Weights of a small GPT-style language model, trained from scratch on English Wikipedia: width 192, RMSNorm before each block.
Each number is 500 + 50 x the weight over the matrix's rms, rounded and kept within 0 to 999. Layers, rows and columns count from 0. Numbers have three digits each.

# layer 14 MLP up, 768x192, rms 0.231, rows 403-474, columns 64-127
497489544403438505388493465502499436550478478515598485528502542540530451591505440425509498516455544401465541525550526488396470422374519579434434472497471526465580487557513442515478524537555566
403524475546556473514460465543438476496449548501491476488458491447433554499514486468506556528539519447490548530402418489564529422515431511513534498421519552540423512507476588515518555439499524
518477528506601526518465480444586454437543482390527449511583455481447548492489531529563464480429484433472481583445574419494507579522454503542463560476501447612444521524481412510537502483409454
587437577576415578453535526407531485472542510555484549495506518481551488530443521479503529556501530458582464430588491548537476533488453398401553514425435411478470518522483567535532391511558477
545543524408486499496531508505536489577505521494498487518510463502441459469442487497583555536500431571562525318596476574477475540466408568572538479533494417451532454506468478491448468452418463
536542529520474499595536521500518559514523454474468507546500479524521552458474395486513500460548539494509501619473412464589472553518561501562581544538513502541461474584488536541422534479582521
589533433537471531609426499553546501529454531581484404473410426472434546471456438558377400533503520420505548505539524495529525488477470541530579483416564485524477496438450550493540540470542513
540567533448454523488448539476575487622444421460532487528529512450395496458452530509474486628485400496598511493482560529554413488497579550487534388508425526542437541538551492559474387439518525
621592536477443483460446496458474545538365415502435514540471459517470544468506482495490525528457481438422484424459524522530497406506459505439541499473494427599437496557522471463495580476457420
516462505685587473562491479493574551543511471437451439522494541507554534466446460566482498491560476378573480576515438495501505516443519577448558504461537441495577476513417412484474534544535459
555523512574542433484475550455514540564462535535625462579527550435390546463460539464483443514570451498469474509567472537511464561537531479477516468440450447474445593475488515548498464561537467
484472448498519529564502452485439470560478477485590480508574507460493460536525587578462557569431560507521568531536581530483563460526518498492499564518483545507430537545511428470528504461457407
509466535524523520456554513491501471551584468560466553487524477538463402553517576490507514517492488518522560494523483596436439537520523546462462503487460482477584491455499458430551538498537511
526542593573590502466521449548512555512402569435513451471510476449476439453532354468471489448447422550475461565471540483469493456497512502523556489437483456422464546440610461481473506531548356
471520523467551532493470470475543499423556515500536523490513533489486610538543433501540550415509515450485406456478534473530491541469501469481509445510529555530555557454429579467513496473436463
634521612495531523593467401539457555523500528481577610437501458348593528536513425508503515455532583568523507468492537511573541412508507484510453507477446507541542537556542431562481489422409538
441472581415424476486530530453440435455441435455495475501499532468560418529546473472540452418516485499471446537508392412428444574495518550537451572590518491495554453392498389441422509498549450
472549539502553543473448475437503500548557595490573397528407546533531551496527487520483549565567494527463581532531476548525537510512486539487557490458393575509457438535517500552572429456568531
549464613517487330564539476440450583442459492498504401557469551426475443392514448516490549506423424493488534570478484473551442533459554603481487505512477531547508505412582524479522557491521488
539557505481549577460485544479511440458472449419492557468605582422505447495428457469479422495490423487527484468502561466448492529570558522511550493498503461475461641496507568516549501534408564
554558538499450460514493570550493530472441499564482526567481474481535519462548451414468467549506482464470525439538463501482465521434538569437434498506486542430424589414454451510569486445540528
462547513598405447502427505427590547520489484517441500411483412525485553605501511484498487578564589497535525516467526582471446441583526502499440541483543549511443512512456533478475444419645448
477492518517392527485480482584541477428465565556552487495458448487479568441500525473477536514519430544412545411547552472546467569525493565448488517474445490395502527447413520495568553474498438
455524496554486515484471518533504505537419491479450523499476486530422481599487485494466429562574498482492500572528554524411470489484406481481485482539484535484483485493440475494519572517527499
510469515480479521457446393537488438516538522426440424501547567448518468438541508518440439573421462436549558574592437424487470473507503462506555601433489606473414466485482528517452513479577534
533566547522460578508466526472511509508491492495506583577484519431542444444466464471518489433522561464477560496423474462509496441560433526456542532518572534512452562462479505529478547495556407
470492560475453412407511491435520532462587523493403485425569591512429468506482536520479459513470543442410484528545459508427587596447591442540453489525512459483466595549525546476388495458467520
507475517582493537581526411497550420567484490418505587575513535528452476507506456441584464467452489584574468420462442580526472558512524504391563474485510576454463483620447548459524448564543570
560483538506452521545505478481419504485555538581496486416536517537500383586547430518519574518486417394585590394472469546495440532466495526479449479578499555511485535487481639488539559456506450
543447501562436472536563406546592505550487547461454503552392487472430431468518487569499470506446502435491517391419573443544433510509461465537501475511513433496590511516497505484398483548457491
434511492604397522562548467579492478553461521523491498532405504440385462461478554460520557446506512504508441358590512508494525542522532599520515549458558510426560572440507599536467615544447468
527456446547527557541570488519534485428465576517448637519504517502497457444523498561456527534461401466474447526593470526515498475406476518574491484469466546465409508495494529463466554501544609
486529499475541519470461541560495519611470490411468556535505403453404559442538514514454473547513586440544459443557466536654463444628478576478521520595492471493422499509597473435543575553547470
532552531492486555530617535482520496511513555443491524494516513446519370464446434479561536509497610466414555418476563488523493587532492495549497490492581510512552496530590508522485472574486557
544487455539438531349531395505485567551490533442522464618559455506468442428450644493518466519439523566509493450531462505490407515487563412492499520527471443475489535452494484520511526530448563
529500566470561492467457507478496530526471487491546494486552535579444476482472521468544559396450550536468489518499508590524370479502552453549382499594490523494495481523543543450579469456504557
504513461462426471483499592472538443520484520574457491498382538458549479494535434347413515511422448529539488464535386444459547537449553467501579567609423623475559455464560467468465500481495497
448501478504546590513471572501497513468503446410494450508447499535562519548471565400452478499508518535546521509495582465448571493510544437457535520507427570474528410428523463531510490515502549
532480545545527487423566495503521551477524355535551486559635512456473531542482462478499542427535500532494466501474518465429425551500455529501532465370465551509487484512577511497434500444582571
401462511537419542534500503536459438531557505547554525517530528500495450542467390503517496480476520534449539511515522538477570492604515512437463457473467519454498494496493593543640547587372503
523496404513429451511512511556581555470529497516489496552463478587517470529582474478476532461530437503477561446506538591465446461562474532331453519489552458423450521473498493447490475540550509
424532570506416546542384525430555432476433492480540437488527582466537475398479463422505495519546535589546595341469558654576553524512494591534558476560450405456506518374507494480434465550557501
475538525450553443519492499479482428550577490460578487555541478577544498516526563595438541474603523493495560501567474425463440632521562485459495526522503513544486518468507465511618433503530485
535438577497481510526411492582479435588507476580532492521538535499505481518552571528492532453527530522499500550511455487422517448443538519489532436533520546548528554483533515552477441533444564
433521427591508564515515501470490570454540560427505509502424483453492502522470522484526458543420542581494553555517488464548474529538442482485445424480467553481473540519465465471607500491519463
467638401530396444478476506348461470446533497501436486498500496594558618578561517391493400482478460486440524496505482442517464524525533510433561456552453525465432553439447407417612488484543477
563569501564512531473528475459486485471561510545494482498495573452493489524482575415590535600506455532546513559524372575533466608503485456527449441441535510520545571496531512548595452532566519
402635394514624505582540429495494463584487473490470530558584492458525472448458489499499525397563479531417489455471450604360456497520546603475517502491516509522526467474515468563574521560404578
461548484469495545491387453587497642490508558543513490537470487395383437424521527429362563502452566521447449463416509541550461575440536457456435530503491545420517622548569432535444412432478533
457513533508542505541416543456507500557480470496459508581552519578492550452385498458561431458589526486524550595567459487445506525474528456469527548474442419552575452534503424498468587479516472
401443569469458534447517522532455453498452485410562458448495514475557574582499414504469523413440523538479514493450527522459570432459550586552478515483499569595478518456426452573531489467495478
459428464462475506489485532471425525426426546555517512498594454588454573484496488567474464482474525470430597465523565541460517531536519517544534435521476554534504588476525528414435528500459475
504411486528425368515451463585539513536589480456434519457521543499484550530533481512473459498551475456535457507545553526486493537556506454526372501467492602472562487543486468518532528428510464
431520523510529466540469548477530511483508519367575482618446451522526606561526515421600455463529495543483512522530472600480481513466474441489439497436567477408548526582526469520503474440514416
575427579490517533503467513456540579538460441490449437415591544582487489427475394597495460518541409570561492556588522539446480483612529465510486508475520479516435541560432463382485552510475442
536516466540510500521516484598517422556577498546616533503489529508489566481596525461543437532450472566510519545494528433542567555453501534546488432516544489575595485551489556458575501523587460
563455477539471442455453527565430425539532481512488487461520515525561486502492517517457428557466447470604564448491484584458465503572486448532410421455525538559413416458524411535482504555510457
519527486579441545529543477537496509492581561518626493509454485431521519591478447470492484445551593476442572440586549559574502489439556504552526464496407400540535495493543521513547439529480416
551472440444518452392525488508550469434441545522466527487460481434517381454491429453480481548477457515454519520626473527496507464463494458460415425502470453507529418494492377515606414514439340
480445484467572452451476535593520547590428521541429498506465439459528495398552501412530533550503472475424515485520497621507450457397487616468550508503419568450600474537449519587480373587489503
509494459514507507492529553558516530469446479511581511485481466516610548600399482433536487494567487604464536402583456531556448489553428463439554553515555577468503480383498499558505549498509479
484541508502490538406524422483476553542527597551417569476570506475382540478473488542513498514506482538503450539569468465534443389453516571475497459452468558459491455549435506514513469500505478
508537574487493525473437521498531614480544408446437509444581435497496543432473467505584495504414407446354480479477476486510475432490552496530486539562388554544569577438515477503446398540494523
518590469555440419435502456503467492505481514416440503576484478460533550567660528460497560505429429504510511407638578476447458536516515543581469388564480460477511461461503508494575467496461442
497456570596406442508444456517454479462465531553474450438546498490467504590477451518564487463510537419513517478576444539475432618547461485631508523466438467504511565450501491533544463519560481
460457496423473474577444551491496503486539584411451450447461463511428542467523531497535435547442467513635475527465461573486445547513584491553472535523465467557507483512535546455491523503503528
569523459546350488449466442594494560589374507499463532569448553444555447532395535556433564583434508492544491558451575552540503483437453494415582595479531565503433438413523519446465520497437517
456446496483465507560558451526470517511509481555485544644460467469496455479550509522487524486530519434543494559444471529460439495531543521467484486432457547564448486457487488529534510414451531
485489598435453587444553486492550466427500445397460568580518467480478489460487427422490513465510544527521575515582476482463497504457518389521500524524500606424508555532479478452498478518514434
540490501476431417506473572602512506400512486402455532518464501490452537462579534484557551518473421461498478583448497487521550558419500436555475357537441363610501493597410464510459484513479490
588464566561538584498509426445576490427484441484459510452493537471426540463468448549488458574504491540436495498462542480550527446545460468508477501511544476476445473481464465525485530500519391
480517569471530538454525456549558517508457437545482559546444516592529582537473548483503616490508507598498565585548496562579549525473503427509507533496538500559426524467469496504483530545519396
# layer 14 MLP down (transposed), 768x192, rms 0.112, rows 403-473, columns 64-127
451467510423419512506516518454565452490539625543524457535458488489511491439497540551444466560559475572486475438572458531471521496598406443614515485537508411498574458456462493471469485585544464
588465540466455524495500540528588515500504513494526483505489521398517581502422426538528579500489516539494428449437457549490431461469429448495458616610544510553492434510495508535428500527551471
542542414521451482503610544469574507507531443574502452419489433495420541457520560486562553548527593553561511438462478506457499489524500523524491364434565520494493612535597454454496471529489486
561497498556463581467494531571455427582454506514384541539434505548450483444465489485513514559492524513553470553545466558498587414463493553472457526534504596427479435485466499484530475481541492
516496469478474587486489540602445591421471573505454493494372483525522569472498519508545534692564584527568531516456485532524422531495503470506561517566529546458486515560441548469469503469538429
526548512505499545473465489518507505467470494474474476522459471562539414492553501556469449480494407509543522393463527488526498364487473505473548492481526520441551530535550518531466420392523469
490440577460526495536431503461441444567577502498576460561549497526498451512544531458434514500593409518544527507612533518435538538401490523496355417522611526437441383528469445476517430600521488
536368536439478455568447509470473576598456552528678470584539516443382565483505471500413505552546597599487470593635379519521428533401473502498610417513408513484473466498575554447501455406513439
511501503482485426544558490488482501516469389570475513449563478404519446469596495485489415447558536460462496457522373467435448463417495566474396538614435472455461518528462548545543516411563516
477475576480472571499529441522403524452471563492488576562481427560399449477566520547539587532459530548577434431530516562487601512523480505549436474532580607363533545535598507484503553580541492
504534383526550545525557445537550421472622369490413505574479513492632475537570420529490431475465494534514507529539516555521469485464462525472511518511535497552484460515510505446496541532574454
440460524456480520504480594497469504431552496564467529519529506482468566514603418478519411509517527475516571553465437565488368483448547502492406484509629514533481513466488541535555506442602466
575601515483484569453492549473574441502480504409461522473481509623523512485446470468637525480515504530518530462403534534535482458443546414567482525468489480523490516483495468478561499510483523
352493587533549463528433587443556386522546426566492538492510429497522393520410510434551529571484464525459512498548516519506463454444466446572472523535461438481564409486501495511460478456560443
494487494505514546508451526425478497536529545573477467540477508454594501568524567524536487507537568533546479507462495470499464517468474455496487544406534377453561444551499524437502534506536498
464511506608507467469598509475439454443513517461555502582414478491404418632388677481519438456499516500534435528609403509471523537458526547641535478498596490525443404435618454492468450478495520
547442472494622498542478487488496464433502526506626372483416565507476473453462515473472388520469502512476414483460523473582520591524404522530599435482551548523595544422461571458436441464447453
507451486404523585576501545496557535382528494428502471517488448509495461521439463499528487435536534443498461585571443466540419532395502552495494477520555565477434460498444465526491433469485504
542467424405499396474482513573510482512441451489482559537473460553454432455479514545538501488435571469601472506476601573525533473531470439460426549460514506426425468557475539456467408545493448
504577518481457522408498512451417511444545488470555531478485592543478503438469546410513472473475408560463519508487447538520526440624493501584516552429533534512489517473526459474422565482473453
403550474520504469550567510374441545444428541454402490486602461547530536455449548532560552523489528559534537532489555354473488516513520528554527565508502459437545599545529576530484487475500531
515469462488556535453563606477527486527420465467450555471501450486486504498529526501461472443504518533577553484476598526435488501482557502431448547477627500517457563470496480446471512503433397
487570562508522518416532532525483506471522498428424557500366620499500492453525504504474469439562572538486519502536527508433523535484531499544464430537539454528478419487492592483571472559566512
498505565441527415545516604552541497544534482491503536464579477485488496467578557496517520458480505451497590446474496465574503517448540530494497492566499526474555526520530536484493491478493498
522509595517448536415485521452544590505510480490433519467539538517499466562564457523484587519464549502592424496442479597474484538510510500498495435505439454522472526535456589423490496519517457
538515500518509466457519474482526395485465499495485570453554547571434484480492466461565508520488554575574491390501530511498538503484557524442462458486593477483485525480550415477546542483435495
467506544475470505531397566556476463604557514516524439428462507472480426452454499448521560541502491523601567402430472516585479515487449503469424540484395533550556565564515490503506499445451530
463445488494535533591526546389567455602431488513489500447494594468598495512474539559513585499523502474494467502504464482491671512416466501569448457468478427510444531541565532430527597598519493
394512500521545534499398515515506509448501501448448424530420465512533533522511563452503555457414456461504564461515524545487500410420481558492531409443520506496394506558396450547513550436536568
518457480545517551514566475506450451507491469520573457589439587517500532494371465461504507426472475548548335503459609474410523545381513534531418502411522511487493523503509504474458567457530497
379502428467423567440467483489502411546522494521502542477420412455401481561530521445605528550460454472479426515440523406536516537461458473534514488524607457535567538473551467469500457421478521
519557471475527549527536523417690502461429559478535487489538492486540545481414527549472420468489439519552508507531528448431526552449506483401584450497578474524442527536626534447460502376545434
485566443587505520520445568487500494581495533542512451534477490480453428517464453481488482508478513585516488504430546609592479497600480502485541402531524532509465446480557491583467466367476555
473463492479521432516476474514470447518549510506509527530463569514536608445457472526525477525463461552531461563502475539561545454549530546290520518469543533416463558524474504509485516505464486
448501519554570458571468636558514486566439423460490601412500515488571515533533423574535565486443571463501599477484452437529500509526481510487453451573528511565489537504597588598434504491554458
475561439562412501601584411518496519486494563528411482506487504429498559441466395410447426454404478459547577490561559516437399530565572548386452530486486544406506581513421561510551450527504483
578543522615451510459394616421503487639476519522530419504434509497488420502547446530505487474475468490555431440449525540347527454413424496505512544580396533461478520536508511455510462431486480
515435527499464503492548527470518465415507450449441412516467589459498537581461495514449486478489419460557510473516486501492449412446490481594465411504438515555520602498497493484532537461517380
497512518469454518511513466533441557446568538567595526508487431586547582528505560534492523450534454395477626462538467491540512502514515497636529486530512515507499441542498489527501450562396521
442470500495428470466330553547507540476418551521509499447619506576526548404437486532522451405489504543513459481590498606535468583499579561445531508538526519445498502480544540443460436426513527
521529550573486432534536473548493510438424437516469567425570543547499458499567526441537447473454543502530478514500558473417504505554503511458535437512575480468504492504466469443502464463506542
555476417532563505545442450542442421577462564527533464541643614489520515501617469478562538540533538510522505500475545547468496403396593429479557504474426432524445478523387524464519494466597591
573460476452601490503616535478561497488472514421528502530403440551547493448495525532417580625524430469492484441443473602538519504569485597530375520474361503429394519494449467530484452462509519
537532494448538518547561448427417484571420476499510525525547505527522525501455507500516561505516516441512525520402572562532595459523556546460593531420573463576479510474541448516512497508513505
511597530398395480496462503471531509617519511466469446550508488430555590513552510460462523470543507454568555432513497500553401447539552442467484462460497472515505462503522467578487561478506476
496416606495509535486594554530508494563450486548494583570536470475474489511412568498589425535543500616534470553542392542442571499438527437430457483505584518513566430541469441567509500462426581
456539483428556497444516484516485465442476596481461640483529477464506426564519414563438517521413495546403518509434549633524556448538536508432428421580519431525639491451476452469550442468484544
569478521503473540490498493377591593424466543500503547478422367512486456481554419529520493520504447461509572533533503507493534543447476471538470564434439467537396474504510580483560466498560582
543417459493490499460620495476523397487586492519481574559492544524598518529562490526659355494498405552488460492566479563425479433432502550522522493515552467624489471435406535526506559462424530
542461427521570578461458461424471568580552472561564559571557447566445567407494512495457420418512456505471462456491514428543560498529541601444589540454486537553495433451493452608492524522479463
571478418512530543539492552507439494503467551573463551484557486497468439559498598543489483584538510483472531516529363486606454512526456422511543475503516477451418451416533526491476589497543486
507517459417414512524468542443458450442550504385558508414421573488463477499475544492386549461498498480589508549496583552462461596531496567447523449510545470487453523526522537518508386554564501
452497466502494457442533473573485529530504499485423458556482485491426417544436452551527478591550514493514507491561405548436453537484545537463465530468453492387545421425513458491473472439466542
414585487466507422506506375503523443521498576459560470515455438496449483536451507515533463476485503451581488528544568540483546541522571484540444506418480529533431441472547420480574486515501569
484472439524479558468429431513452562486471440521501528433493549459521470491637491483539474495466451440468578418462460469564502518461601537507484585496342525625487535527592501416477511547423525
533449482484482609511533539577571458474545578464593561507504579532489496529466466517543458432525583525447461504516478481496454559476524488457551417469510498452482492435526546557528457580448555
495466477480606437499577561522512512508383425489438442500451443486530622495544560473516554536470547551552500551475495459442610470502511444484547498418531513493504482397450554513497463475438460
414458614479614455533577468451552597518569495480497476492519544427558452499548501478489461539453520457543528520510587454489525533554483489452525477485440535433544551526502527560477592485486486
490492520564555419466360560424510476515529459444602543462400520538519507548459441380566593409538509511430614556549511456501426526438523558449517549521560425550526495452480482572448501488595534
558512435451457534606538518426504546432390370564504533555582459467458473486438489494499516529409390456476419479425494593507514567501477500500577485459557416549525444550512430476453477429582569
542457441425443449549481529480502417501486504526415511493454566512479477441480437550465524484667411402515406561387535468537506537453545559440565488475525585527485569467487420530499483359429507
480450417467535500573513492569562540447500485529495442553467490596517536512572552517541515525509473497463491482570434470461422506550514545614534501459446414515613552440437538566454527479492545
493406564496500557535521425548529533500483439474512477465430549525508561496529574549602489541474512487489520526435453499559474553515522375445454485458487363473510495469497482478528495516482463
491541537484578508458458365511484505451558457515544496406515582606552441449424500476463552560483587451437474469453458585466556476528540568503373582423456417436609495540533548489444522582515493
459493514545473467510598505453491544499527480494479530504511496520464541496449568464595559534497510493372477560475504509441491432496517477512527587423470440439548475479548408502499563509462500
428603508548463546484557408475542547598515487596632513516470436557377429509600426479514439411448412516511525516468465450440488536437475464496513448492537530525518501485588536472457473535415442
540495484513447645517476446401489495542406498517427411518607430472470460496448482513550538473448520439510568390496447546537488503517484542473562405421500482392438540549493491397566451441544483
488493482543495506561457528463472466511474454458625518467453414483525457548558597452568483445526455524509546416527523437516445459496431424509525452474461553531508495492499430507468466488479559
562518454431519592520413508478465478513570501506585474491553488411478593521579480501449529415535482523482559448477450523543533536478439537488637453482427442506469491453507536491435561539478552
517447491543532530602505492470362497625557501481624514425512479455410484528475459528436457499602487616470543433507526516528515515480448456516517481546549473470425474451440462477464475554474538
553449526464504464500511523490427578571499521513482514447551587473529535552498440490401487461520491498539467531509431440457458412488446584469537494515463467520508543456482471526557517502565529
# layer 14 MLP gate, 768x192, rms 0.207, rows 404-474, columns 64-127
447481553510575464388372477580530471441527448556510573520513506607583480588566453508499523518489481508502545475466501445581584469520449504494587484441524534560498603456397547493555561450415440
508509393447533491470475475508583498495506495458595470473502467481526548513505532503514493457535490460560488503528485476505487420497580537439518522464501599421435481586584497469413565536524502
473638405499503525459444469557518475458483439417481484544516473441556485385509500456431355488456419462456503469405417518451526480570490536500421353526476555524544473497507388393533504459570564
474530553677431464500467459493474583542489480518472444514480527525541465544586404550414625537505658450475429552545411464553556468498491557495494562526522521518463482473519468468440456496509604
512469549437541525547486485505556578573540456488528618579470442492500588556502585447506388478400500525533484579582558513455522510507386456426525495476545568531493522380521443532529533473420549
435615496522444489378570479492558531505589462486480531407514564452458546514479465444553540450478548522488503476501535441585562425550502421548482555493527426538512547502486570534499505380517532
445489492495552482472573551444438531453428554491487515493451496600491488538511457520446478498550531546400442459452530525544445515573546512518418569509439606530502465515389494394417605499508470
482563468441478416507559483439520602460510459488524468577521503490422549491529596573527409548448494600522493406531503441597546602428515514545490490482480505564514487507581583482468556519507497
461490454506504474472501586594462436485521476546508394490500487518427556543514541457540537532537383489501484509485567542394495444515457471455471526483548634589470453516540511484454541466459516
494539443494560532553454451450453529537394502516519468507427506461402455488541541413478527580461453460613534536547505522412458479497562473590489568616548504451592488574530484456590480457555406
537610485527457342474475496515518458432467468514574529416490483526401551485588533446543429462514488561495532507458558524439438503421545501516462555416439469486409424496499526492402471507519486
458541488598465520463619506464446401601494542531520420418517421516450481510492496499507484541612487494367380520460440517521474533426545498548578522476518478504509510497558423469476439512460552
562462539527517438407514536591575511487477571514532481478483537539441617489456430492451514465560551503443453487500589562491458487420520527546498478415544409420506502531560454401477388545508490
514466527477640564428492546543577486552507531433507537440509537446438461509537482523487426477502547477359487559506472488462527565472488480628547406515473426502480477514494472510476542504557458
541484427557495443532420408477442469486423476456508570514455431547505560487533553446518449539436494458543561474581559472565504503464576539509517465517547517490475533494464461503468549590591574
463468615471586472458440479563526465456486367516455439527557494531435536488492518547551410489569520432474457525504461491421581470514571546542481453458488551521574444589557528446491550485467543
472532479503335515495514479573562569557592452508493426581492543485638453478555554454524472497429584513509430573556446494443534508400492452468514367539506466397494467505470420496536470525569533
530461493450532428556526457552495622500511494549559564523434469455459470412647471422494457536415450484442463479527577523539430565435487495480526499510540464543390492450544560429528443402509441
577477386433532463515491538543561529434494493499594476433414435543533560511496422539522576537566453493523565553497534477442448584501442543555526503422465496425445543466480511691445566582518575
560477456502544531543414422609564551534509538461522623428462486508459550466460466557468519354570527464472574540492489518496585564535460557496494418529523618560501458456563582479492528551530490
481548508498504478579511428483580512522510423641490484440432537497553476530532436577573497525419487481503491560535508448423431546469448482475634491607472510464442370527496473467485571452497582
492539497510519432465514485500431473452582491440465444422522518437566510572508499527442498397404512487477555471507521452565424540529564509527538432468545525555554569613612481519514536528547455
508534469470533445559535557464451504432494487529503499470488580433597470418476557581407541560560483488490452577419451488455506579451471522541518472565440520456446562492571489510517446424495502
495489578519546479471429448519508504435498503456493505549464531488474465518521573499472513521456537542499502451506534481495418497526499440434574583558511479475513488417514397511416549415452505
540452558424499487501517487501491560459426462486484552483474472514443476513547564515489623603568476480536490466534367449475496586495409534456465533494555511544542540434562559459499448497493443
402521528460464475400583519492478502560473556538616446517487516542489511563495452577452494511499510562508566510573536512382518532462473544563460587546465522546539543512529574521406548628592480
436451446560548488527455620477492460490500541530449484469481461553479463544446591534497463493541556555530494525515494465539510584544576562497553447506490524408523467605537613493417536414548533
582518593517478468508618522489516448510541475486486599533502464502464505409596472534496564572411573538508566586497509467421374403489549405515500488628508540450386498569435491516468404554608454
517508529440501481510578538451460516467368489523429464575415500447463504515545480468454546544479503484455499576492500441460511570472507471389471488568561506502480556528578479429496520566459560
411537468508484521492524445533406401560632457510462509472537462435462453569525529484473425480436563436473520487546547561462539504454520571539469489533521516466547531502475494458416560561473527
518547505353471482504461436394573597442515497512488463478485605449520520493469442455480484508480556506427573514553554420493396585443437456488568485505422527516524539404406511453493544454499523
513473476437566481404549473537449473375526520596476465444480513545483547541475472496414476416545454546519524545523477428462531561396524516363456484455453545509448446462492493474542539511540481
516509463486542503542467516413603519459587464452479489558469523558474497554520526500519465418488446537526492468509489546493544473493596539536554495482528510526535527511455488510464457513466469
546472498505507519544389538584552431513442531486491569467435555486652588485576535571514514523473391504509517465535528483469546489517518500553446473540574549535494451543478577404471542530486500
491512456488501495457456494459499539516474593555490449388517489510442481638542410543581493502577544488414540453563577469549477510513462532505568478450482533538461529500553497425522509601417455
480505487502603487499428506517506483506503556476429520555388557494543536522385476536523449526565490459524537571474485496530430452532504475460561532500539459481482531503489508420535563473447655
482437508536550551483505536617361403465553478517442520398481493437484510461442632440476543590387542518432444501509528522483468410507581504430464478456477440540551479471541553510516506518443488
559462483484468447367470506551475482441589425566613536575527546474497526543489513490501406449469565501490537420537502483560528536521455505507495450444530544520454432520524515561478455544441543
541366618372492547557483497560472517512416578569390422529445558499444530470480440440408531502539461425495522507445523501430477437539467557465429541455600501473516531500509410428549574443526473
500513427423512514523496470452465521489472413444488584410510527523512498568456514486575510501494435467407523473506435506472450445443505493462514507520538433614484426536542581479550512440569388
446493503498524436413466405574484409556560478557479574454450407545457534470482450545497445527467521521482389456428560517539533483561504500440483357569545511483571455537553542455498418624512506
425435455460524513480497486520426480469547496459593472462480484516525652488515456465503505511506516534494514469472524485600485480484535515490500572493527486549471508590419455496515503602521465
492520544422522523564505523475498419506409527468552500491552468540448461391451462407508540362498547491553579474380518583492435523522526430505464431437459502542433455484467465474499535538481513
504674494487456526490454506489499474481474515555444476572442485537531426483488516408566552534590459534569485437426543519450549463478481508396517456566514477494553571539596549452463490557448506
500442501514471414377534532562530491493446600491435432551521436474438415515519516462562467547531513568483498531443473452437562566435476489499450477526569567454459410520443375614596521544519575
570508580566438458476493538586510460610481521491533531517479447518391531486517505526497540484457499566528481580599424488514548468469554486547544427504433505541474537414504632483415495537622446
590536538483488524436501468506384502490557540517467595493481481573470528479451507464563494533470437502386487505547568550504517474527447578433560606523574546423497537529512568453557524472533455
552460547427541561474512494467512459480507473532536513494533504505581636478533456460538425565483451448559475454528453520518473422449526600439554495459488451555522398472444582437517551494462543
468506455480389480514489532490648561527470504541474495442451455479527487586453535496587554621516528517350584458478620560488570432470522563495457497551489591489481503463453548514520486497514537
502517455499542443489531499462506474500521414457486465584497441471463501490476565512477368509428511614532506495570543438518550456495471564537479484483554512506505479499548512530411510585488441
586492589433509489549567434464561444530498416451532519438530528547456474529565578504464510515517517527461442508444512464480472474449417437561509454488473484538462497459482537473479529521491457
548501480493495510538429423534453569428548486418511481550545437592491481475483451536558548530445425437409477550418531426526430559505529550441531451425494520605490470484563471518428517428416483
449474500565519463552547428529488477452494507505520424527454507537401428556441508513593465402533449539501525532549404514474538488433609517394501528436538528513493541488581465563620505465526509
619538482479595500463501508447552469457491547546509547463536533525535502473435462503533521566528505533522581634482574553452516418442544541523478464492525524514499498505563497395479497526543419
540539507489530462525561450490438606560452594572463474513586496478587566512466520552514505512531512500463499509515549515393513449509508420529590514527616497422503581448465572555584414469536462
506566524487449489440510486463419474475536504486474462549482533450421496518595458555548514424463473485412576533437413475545511439439442502465519552549571434554523381514546535526453515506588527
479532537518455417532449555473507485460461531536459518518557526540490525420423549531573512509528443562498469554505560493463508472515547555491507521411501391468513497429518632488498545511480631
566558515484590506496495468563434473455575577531462506548494486473515488457486511499562496439436429540531587521536488465446476506489548518483414449582602493493547525485636500485551453420524482
511453531610460453362530569469534515557399496577453480502577536543572533626484546552572408501479481521465533468553486494526471579445483519439524472515459523469523503455414503516544553526392524
461422478450505451557434370491438585398524546466480540520442442454495568475551492452370456545561479540492455557376491410502518567494527526482591515578519512485445462415449506420427508573504566
490577511452537580538519546475471531580565523486604485443539464447475519418579518497517526500511577479505532550440514472533540495511536513547512521515546491430464503477445533509517495515465503
496475445571543421501510505499510494473480562434491487483507532431437537498580494561513575513365512524464426442523467450492541553463448488529471525550466508585494558421485504485439520609567505
480543555476468497453575521460511537399543511502467460604444465498581484536478544521455508577526450542511543527577457434529479567542462556593559445550481524501458509603475499524497556455526542
460563495476481586463534551506531516514467491452490501614392472593466587433496552531507502492463534468555468469456491497453534474494511503443521460566577528482418414488507588452469555548497511
556467582615435467581486506545442482416580526512594534428492489458461508414460475556615486440558461535567531529607614487415414459481547456527557537512521584565585519595563551419486494518456513
515528596443501474473607516582439505525496492537427451500481536521473517505540486455581495565451461462447499400476511406528432589570455333439521404509459567447582465524453488490431496444509377
416489485485563437475473541557559543554492530498551534484506388493577509558473473526556535514596449497518561622585439462443524534501497447516510472555518537588472486546535582544548547545492496
583491523486473437471617491436479545544510488457493462564477420548440485504548483543456489527538489502560493515500523440484558480546556387526443496482460605569541486493472467580490575456539505
600532595476581543482596468545492409511456509495487563529503497542424525486533486533502539472456538444490476554505493544496618392460505530437587562526494520441502583564426555562546562474466502
475580587484494440463470504418490584446523499626516564509542524388509544556517552533453487508505441429496581517497504516481533495596568525500460492543545480623467477467518509520455522600602622
541497515457581519498506487526512488445563460558582533556522571413531441403418479419502612492414567599372591496515448482470587570459484449505485483527481532483527522461543465496473476468504556